config.yaml
hidden_act: "gelu"
init_std_up: 0.0233
beta2: 0.95
Each number is 128 + 24 x the weight over its row's rms, rounded and kept within 0 to 255. Layers, rows and columns count from 0. Numbers have three digits each. The size before them is the row's rms in percent of the matrix's.

# layer 3 MLP up, 2048x512, rms 0.0817, rows 1907-1932, columns 0-127
098:132114112144134124133104135086085147092165122127157095105138109134124126157105121159089116125123125157158154127151128169109123130123151120119118149157150138151158105095136148147090138150133131149130101112159136132153109135112087088112100117110100117161135176133140116167127138094128118161129143101125144101126180087161146076183119089127163122087142105141092136108103148140089082095124
088:112154159125156112107166137139150092126118116114127101112141178173160095115164123151105134165132114124147143109140145138146123143091155140109161149113123126099114107140094120134116135136152112105151143106095142144137153130186129164143142131127099114122131126089177142155105115105162131126144141148141139168070154151127144141149135140131132161134117155098155119139107103118117153120154
100:144163146082110075195132129151119099143154117131160137141140142138126119126129140128198105111117110116157139084098108137128124134114084132121162143124132114115131143102118106147131127145194088139135152159136112076129116174121104134134113185125063127124138152114124136152137119135144138163125109150142107189109185144101125137097085177181104147099128126082124114117126144092144136142118
108:135122147097171141148156174105144117131136134141125099117097138138166103132142115127147126118122073145132146118114086108122140119161107112175142131156139177149138125125120167136099108156133144135111172117119129102109118152149111156205136088160171120136099107138149132105133136137134141116118095112097156138130105107106123150117138130131138128097119111072123140108097094096131137131120
115:117128119142156168152100092116104164143147145101154122139112099105132186160151122138103122135115124149167125118105130138111091103135118156123089122096089122158091153098071090117106128168094122106109167175130117128134136162129136110147118109123156131133187112091114149107136127114131120139084105082126161118166184125162163159089115161091117162089103139118138108140149159110101100138104
092:119097173121079118128144136140147105136093178144126123158122119138144122145168155142145058061143125097128181106123092130162147158132131082113117125112129138079117098169099081112099080129125088105133145143140158147120107112112143139186108115147140151104119087120098057163145122134123158112148113121135127157170152117087152145102126108134131149134107143118107146143092153114131135130145
095:106147140113128135087132145098122148120102109145134168150134117112149132133081164167133125144150139100108128148125115106158131138129138121116151104118121161112173139138088169129129137130151127133145110072116097116139149148116123113158154107157123108145097133125148157128149142058167141112164118103097117076144083159153137104129132133100135084128112113162052096133132123138122121170127
107:169101074141154149119148134154099153151141118098123144129165137138117130118161122111079179089114102147153088142094115096145109171098124126122100148114141084089108121120170095114167090132086156123125149117137138097111155131110132120076096115123138132121109097143112102111146144105124112128101149143130137151156141133109096133079142121098151152150157122130146104154162110183118107078138
090:089148131113144128077177128125140143078120166135124146176145125114093128112133143115117172136117127128105139157131136116153146151147098150103138139194138106096168141201158141092136121109161108132119102068088122152136129130118132134130148127077131116104105133121175134137141127103124122122129091094097145139169166102103104155150150103102112097110140115137128129191135131124181144174144
103:112129141122152176144081118111124104142127128125123113128099105102139154134105067107144162145061117123145153158134167129102143114139105094089148123097122128119158128125150104152134152130154085140145115155119178135162116122109169131136100126183145123119185135099118135110116093097138106152133129099109134117137171122141122169153096150158113134108180120116125123195177079124144139115128
100:106157146083104109124126157118119094120108112139138115098090141129141109113097114121159109131106114112151115125156117157096129158148158136116157137130122076093138117146144079134116106157136093150127159120149097158140148152114128122097134129125137091139158141128124141151185119126139114166102107114108144121092156084101098129078132146069050152134114125173159114139108111115115150121129
103:133096141141129088155162130127128147120119132142111173161080131076150122102114137112079180151182126161108164149138139085105125155081123133148114155128150151112147159109158065104162127166128103129118097102147108112118117102114149123151137150095136131104138105137093142174098150138142084142166111119101131100145165155098109099103136126079094158094130136155123166102159143123168149171130
096:066087174118162106146147113112152130135120107138189138114133128096115161122112107152128150126140127129115112106158125139139134122139107146107133149135123144127151175135107123098144117118117155122141118093110101122093121132082102109150090161107087132113098129098115107142157151069111163158150129147119108113151111153146129127141148106112103137118114104181103156155107141157088116113095
100:152130161113109114096146117107107152152142139177109112123131111111109154113117111146150141095088156086163122153159132151129142051095133116117156140157114181145105080118134092105132133170151134101098144089128150112113088130120128099112114101139115130131144123090141134114106150100100128144143122139152089130125104124121124135125139124141191177145097146138097133120142144104097118109148
105:122095134161179117127085141115122109090147084125137142094107125130089145148158129108112116131102137116116111152129149173144113137150185114140160136182166133109136156098088097125139135145127079065117086125099115176105151144131087106184122117170201134160154181151144145111136132123120128180111106116145155150124161122129145132162108125124185143083113150181147084154120109122109126120096
101:140108100151163115172125143127162167130098105125151111128163106126110129127173131112126127126118150119117143115122124146140108159118141140104148154084163145148110116194140121143129168104105099156121115150129138086128164114117135139133137115158141120146115130159156109121121152118144142094097179167106119093141149133116086151131133099104114133159134141129151153097106144109141134127152
095:153141159128128092139146132151137105105135074131127147078153120123117148118138092099174173125120151118135124142177117131132085140148151167102162160167112129130133144098139143126122122080156085139140129129128118139130093101096124153109106143138175174132133167122155147111113115159102124174132137152117111169119092112121150127117131105117133126115150125131133155133147151126176127143145
111:135121093108114078160115143117149129170144149083169153179111112127115140117067150136134158124112102104128092144080135143115163136138102115117148130122131160121103139136130089133132133166110116128122130101102126155177121133155128097166150118105142170107135082112108096147157111099138117127145127120133118128109099106123118129120186088092149160111113126160103130112099157151144123107136
093:165089114105125125159102132116166119080146148111128086119168108124162129152151196082134173125098161147147135158135186118135126141141121174138104153115144143172072150120095110110096170130132108120133114122120159180172114159140132125117134125117121166087130150169157145105088143177138141112134142128131156142111144137138175153107146120139100162101133131084125146088161139106130070166117
099:137134143134127128117141146146134141106118108118135151142122075142122150152117119142147153152069139140124126106126142125143120109132127150158102113128089156149121168147115150171118120175085133121126098137108086111165124120116115110125140090110164144102117130139097088157120134116157159148163166100116122122126090156094131124119167126149073127091150150074129086117089090143149153144119
097:129111088140128114190123143117154151124132105144102133085152086107143129114125125136122143109113133082170168137146164121139146144166131159106124110105141148132160105124148141149120116151119127102173120137112112077108124063178142073170098153108134142129141130095088137157142130134088121127116133151160099131169169091118146157153120135160146128115170151153089145123103096172103092114123
116:135134161113119122128121103173094162163129133151116103112087144068138162104164188119144122172150151147153123120112104086162096123147110098116183155148084102118115142132090145160155122125159133124126130144140081102104094079130116110142137102161139123122092125137120111098139115098135136119130126114144121146112137154130081120127120125166144084149124169132125140159151166160134171096100
097:133119125091101165104132140135112142132102094125097166110143121128093090149106122144100071105119155168168127126135118160128099125135118133160134133125146136159146136141114106153167132114099124174134120161100170122154159095154102114111105105143109176109131138155133106135121103145098124135131095080100087141153075114094124152129111115183143123111103106115146108129121170137153145085136
097:120120093117084108161142140101148132122128142078118123143104161132140127142102162186152127149106114070144131120164088134155136140178159103129131126144129135091120141092098103159133125104123118083096090083138108122167134140123129094157151126099172090108097101127146116118154113136119096112100151098150115098187096064160093191156132115170144158125130132133112139109093129127141144133115
099:122139123090117100089147130147116121150111142076107161126070129144108116129142122150128128128145167130120174119150131164086149146114131129146131109139146134130152110155137143100115094134137109103150161140121111108139130103126154101120167137114126135117158101132161130096158136157089061105114137116084111135154122160107129097146138104133133122085113132099128119146112151135087114149115
096:111124177177133170148081124144106164129144156129115100158159153121128151128147108138147113121086145113164132114100126137164108140145153086146164154125114130176127107117156108126109130131140131150158179144110134147097153128146127155117155144134146158092119136147167137110126134184135149156175145136095147150121109074100129119164149101142156055055171117141119095112136106117124100169135
# layer 3 MLP down (transposed), 2048x512, rms 0.0766, rows 1907-1931, columns 0-127
104:109104125175105132125141113159118120093144106094123096128126091126123121110125136080152132144111108095127138093161112173133121117116143165138106129147136129160146126128153132125137088094140105107116110121101091097102135123138167128148098130117132123136134121084110146097109125134148134151137103145144120108133121134137126163144145162152135108097115105132139137107142139139164202153114
098:132124103186110178103108136139103168119101115133132100149125141156131135091092127115111098129117125123161140111127152121147111085070117144085098138122102105156105143150137150109138105113101124110122092131127131151119148120130097135140125125147116092109149144109170145128110144134106068154107168123142133112129119159153083118052115140112177148143113131190159136131135129144128137115151
102:131112146090122144137140121112131108138085117113143147120108157141186162117088142138155090143112119142134134080148104163147171130142140147172121119148122158135109135127108156139165164114121167161126192132163138125130128149101108092136088110108160130120143107117139161141135126132170122107131128117121151153173128130074130126148139115126094146102131112134120133109106131140128127126128
100:127091119105122134148113085099087115160169135144130191130122155112109140127104121101124135115125104089163150121095112165146123092114128115146086121138111139135124095136210099129149128142108119146139116129135172151129143102141157090128141119129141073110107120110108129147085072109155141168163151119175133134134091155162109094137089107160164120153125117141136139133151137144166115104137
112:106107094152122140145132107135096124137134127142125098131108166145114140130172183126114108155105114112103151128120130132113055089113133166122136125104123124134144133097155123084163129093116157142133126120144130092129127127109116152139107109064151145100147109136108140126084140106124114166118127121116133136114165118124124170093129109116109160114135129125102131170154126127089112125128
098:135153094140171140114123095119067139137122087132092165124120129121118117102114121120139119118093116119102086142103146132116135076124155163129112116132128112172120137128118149150130151143111168153128136114093083109128110104151103099093158147099128106131094163171130185123106098116108135124126099113144108105091106148173125119136125113154125186143089172156131130121126111150111106122105
093:138143136153096080113139135091120176154162131121151137125096161123117167130105087122131136152127112109114111116116147139111156154118164146146092157113130090109139122135129107133134143119130159156146125092121140110091124127121175163130109101141117116135142096111118148130121114147112128161144120128124107137108123135131133116135182154143117126112143150112153160129123124072138121081150
107:084139157114073132048137158172147172143129102152149115164129149122143152098127108109113148122133157140101146101163125117145100136165134136148120160099120103087142110138085122107166142147149098171081156133101135149183157155146130139109066149124099108151111120152110119147106135083153096130071094095157097142113161134076126139137123116172122164152151159152146121123125104134123142099077
092:140131111125124123112145092142143127123145133109135137099126180140130138146111110128140079127131135122137129124138118086127117107107128119115147111129150165155130112098121132111121119131106124168140158126117112110110135138147117153118119120119107152175146128119125118134172157158100142110109155174123146115091129142123125147085134171091145156128138150102157125139144166128126143106106
103:095096117155129102111138109093122143123149125175107169124118118106154128123110106164151109130137139114160168091086165095115148100125097117132128091149115137105123117109117142121205128153097114130117132158106139109127150116129110102133113145069128090127191120172136144130123139141156122077164141158144102199172161120123106094167123120128100140146108126166142055166119114147102141162185
100:175133134151140124135155131147104102139153124086156081152143149137114123186076116107146095097157141132085162099125135134135143172124147101121133131123153155137140136125162134159108156140146135135161114101097183117117134128129163129138083107098152159099106161143162139141111163127100102193078100119134105140132107151170152139108152161140133116113137110153118144141154093136102122147113
112:152132104099116137102134094123134095149149113110082136181158119179068123149151118124166136091121125139151145090112134131194105111092125142102102156119115109127101154086139094157139086097124146113154166136158111139128148175162090197140144134130130080141131090133153084135137146138166107123127138100140127140146101116148082097140142110124151129130148147128104128125117127154140125120116
100:136077153131159121124116136152120137140114177172174109122104112162077088128134114175128123118091117111130121128108100110131131165127140165143148091101077136125102078202087140125117132138149135130113124121101126089145123119109131124095140135123121162130110112092137149087115132121160156156099076122171146102119127133121151115088141162111089142169143125139155147139127128108145125058162
097:145100166144119144127134112163147128095110118109102097148113184156149100139124104088145103138114147116160131117100146118143140144146097090099149141113154089146112165162120110111107152134125112166091106174086086134128154137161122139138131118140132148132150195103082136107160063121144144127087114140102116122137108127126134141098129154078097086092135130060142114127125060148121138138119
089:157138097108085139146136127062125127181115138111098134136152101130169096122087129109141121151153107108116118139147112128139109156117114143132130111074124111113105120131115121127088186155092154141107099125126132141129111095116191154112112120119102110094119104087104118095137154142093136125095151157120175084133106147104146099142085137152144119140149130132173144103125161146110104117122
092:119130146104095131063143092108106091133192118164095135121111138123128147119076103162154134147151133117150130142107132132115160117170120130133102130113082121114160114096085114167118075134137162122144155112103109179119059128155128093118141151132078114121123130078128172092137135122136095166136066099155103157119110114154142129135152160152139122103103154144098094133158114153138148149105
101:169156115136122173109129141153115123092096160141192144123124099131115085121099099141152147099105133109126157120149131091170124143156156136154123117125159146170161117136106145094117118150133143141113179118079117179089087130183133123068129111146136141133112093144150106119103109146118179131155127088131094171114126107122111129160097092133151153131127115156127098136128137143156138132106
109:130143127116123102141128131171128144127119136155156136139095063107107122151085136150145135135132120094125121107132115134137120127135107112109123134124136170158122148106175093127131159114133124123156133127101132139119134145086158169148138155165167130084144144143161158124126119102181130116087112133075118128096085158093121115144135132118118142140128109131141141117093138123129141122102
100:127148138169111104166163160088088138102126063144104117180133113076104073147111143128083129091143070115118136158101103155097163087137164129078106155082109112127123124117135169145078087160090116143105138143173130140098176143139126137111078101117103125119109093113130124089110153117147086118089132124094115166144136140111111101121111138142123079127133086084083127136161118100123106118143
103:109098168177085142152146141125133105158108132095129171130096133151122115112165126151139107152121155144123163071164112175151149142103130111151140133111165145108096189135085113135063170087141090109103145129133117128145158128106133125124137109133096118121117151114113134094083087115169128135128119150138126162136133155104114114149129132135104111152133132122110104146152136164093106119072
099:145126122140151136120126145126140125174174160148156141179088164158075155124113108157150126118161127169124133150138087116115151158101146130132116128110134123105093134118139104088127131133122130122121114150107047142135098156126141142109145104110113129115123129129132117121147098114132105160125165101110102105129091148142149090112152136095098144111152109112115121148146152130124155091150
114:152100168165106154103139165140166110110110123125139122138114145116127106092158113108132133118155125145114142117112068147139107115071099107126137130144133149163098147108107156123110174116108101117146151091133083106092107091174098137069113120169142142091176107141124118142104093139134139153101130132096111120095125116147123099119115088174094098147108115138077144129136176143137107125153
090:151127136150138128126133076099150121127187144149123125128125144109148119092106120103134179136128146097114141117117124102120153126107120130116149117119104121086110069069092169115127147153122161157117144123141095163150143117095152141105137148132152084137130150122130126112139129108168108120118159145147147104103170179143145117123130136137091124150147133115131146104127110114113124162152
094:125102145111129135099107087163068101154102114160133115130150158145126185088098103076093153168131151130143135102109141090119125118089135085124098112143126137157140130123171137122129165131131136119112132105121132119120132099104114160101138145111157126130163120181090117123132170133120093105175156188130162142102133141102153084120128105099144074149127120119152098127197123126101134166106
095:167127153130120163119099130130124135121152060123101141142115161120097134122127204163155132103114151139105114131127136136143094141120106136119093120109103115097121118127094153113113125130137126126100121092096122102129119139119141134114147147093127095113148115090137107145129120104142152135131123113156104133124129158117130109155141152087121168144150147164121109115126129122148120137136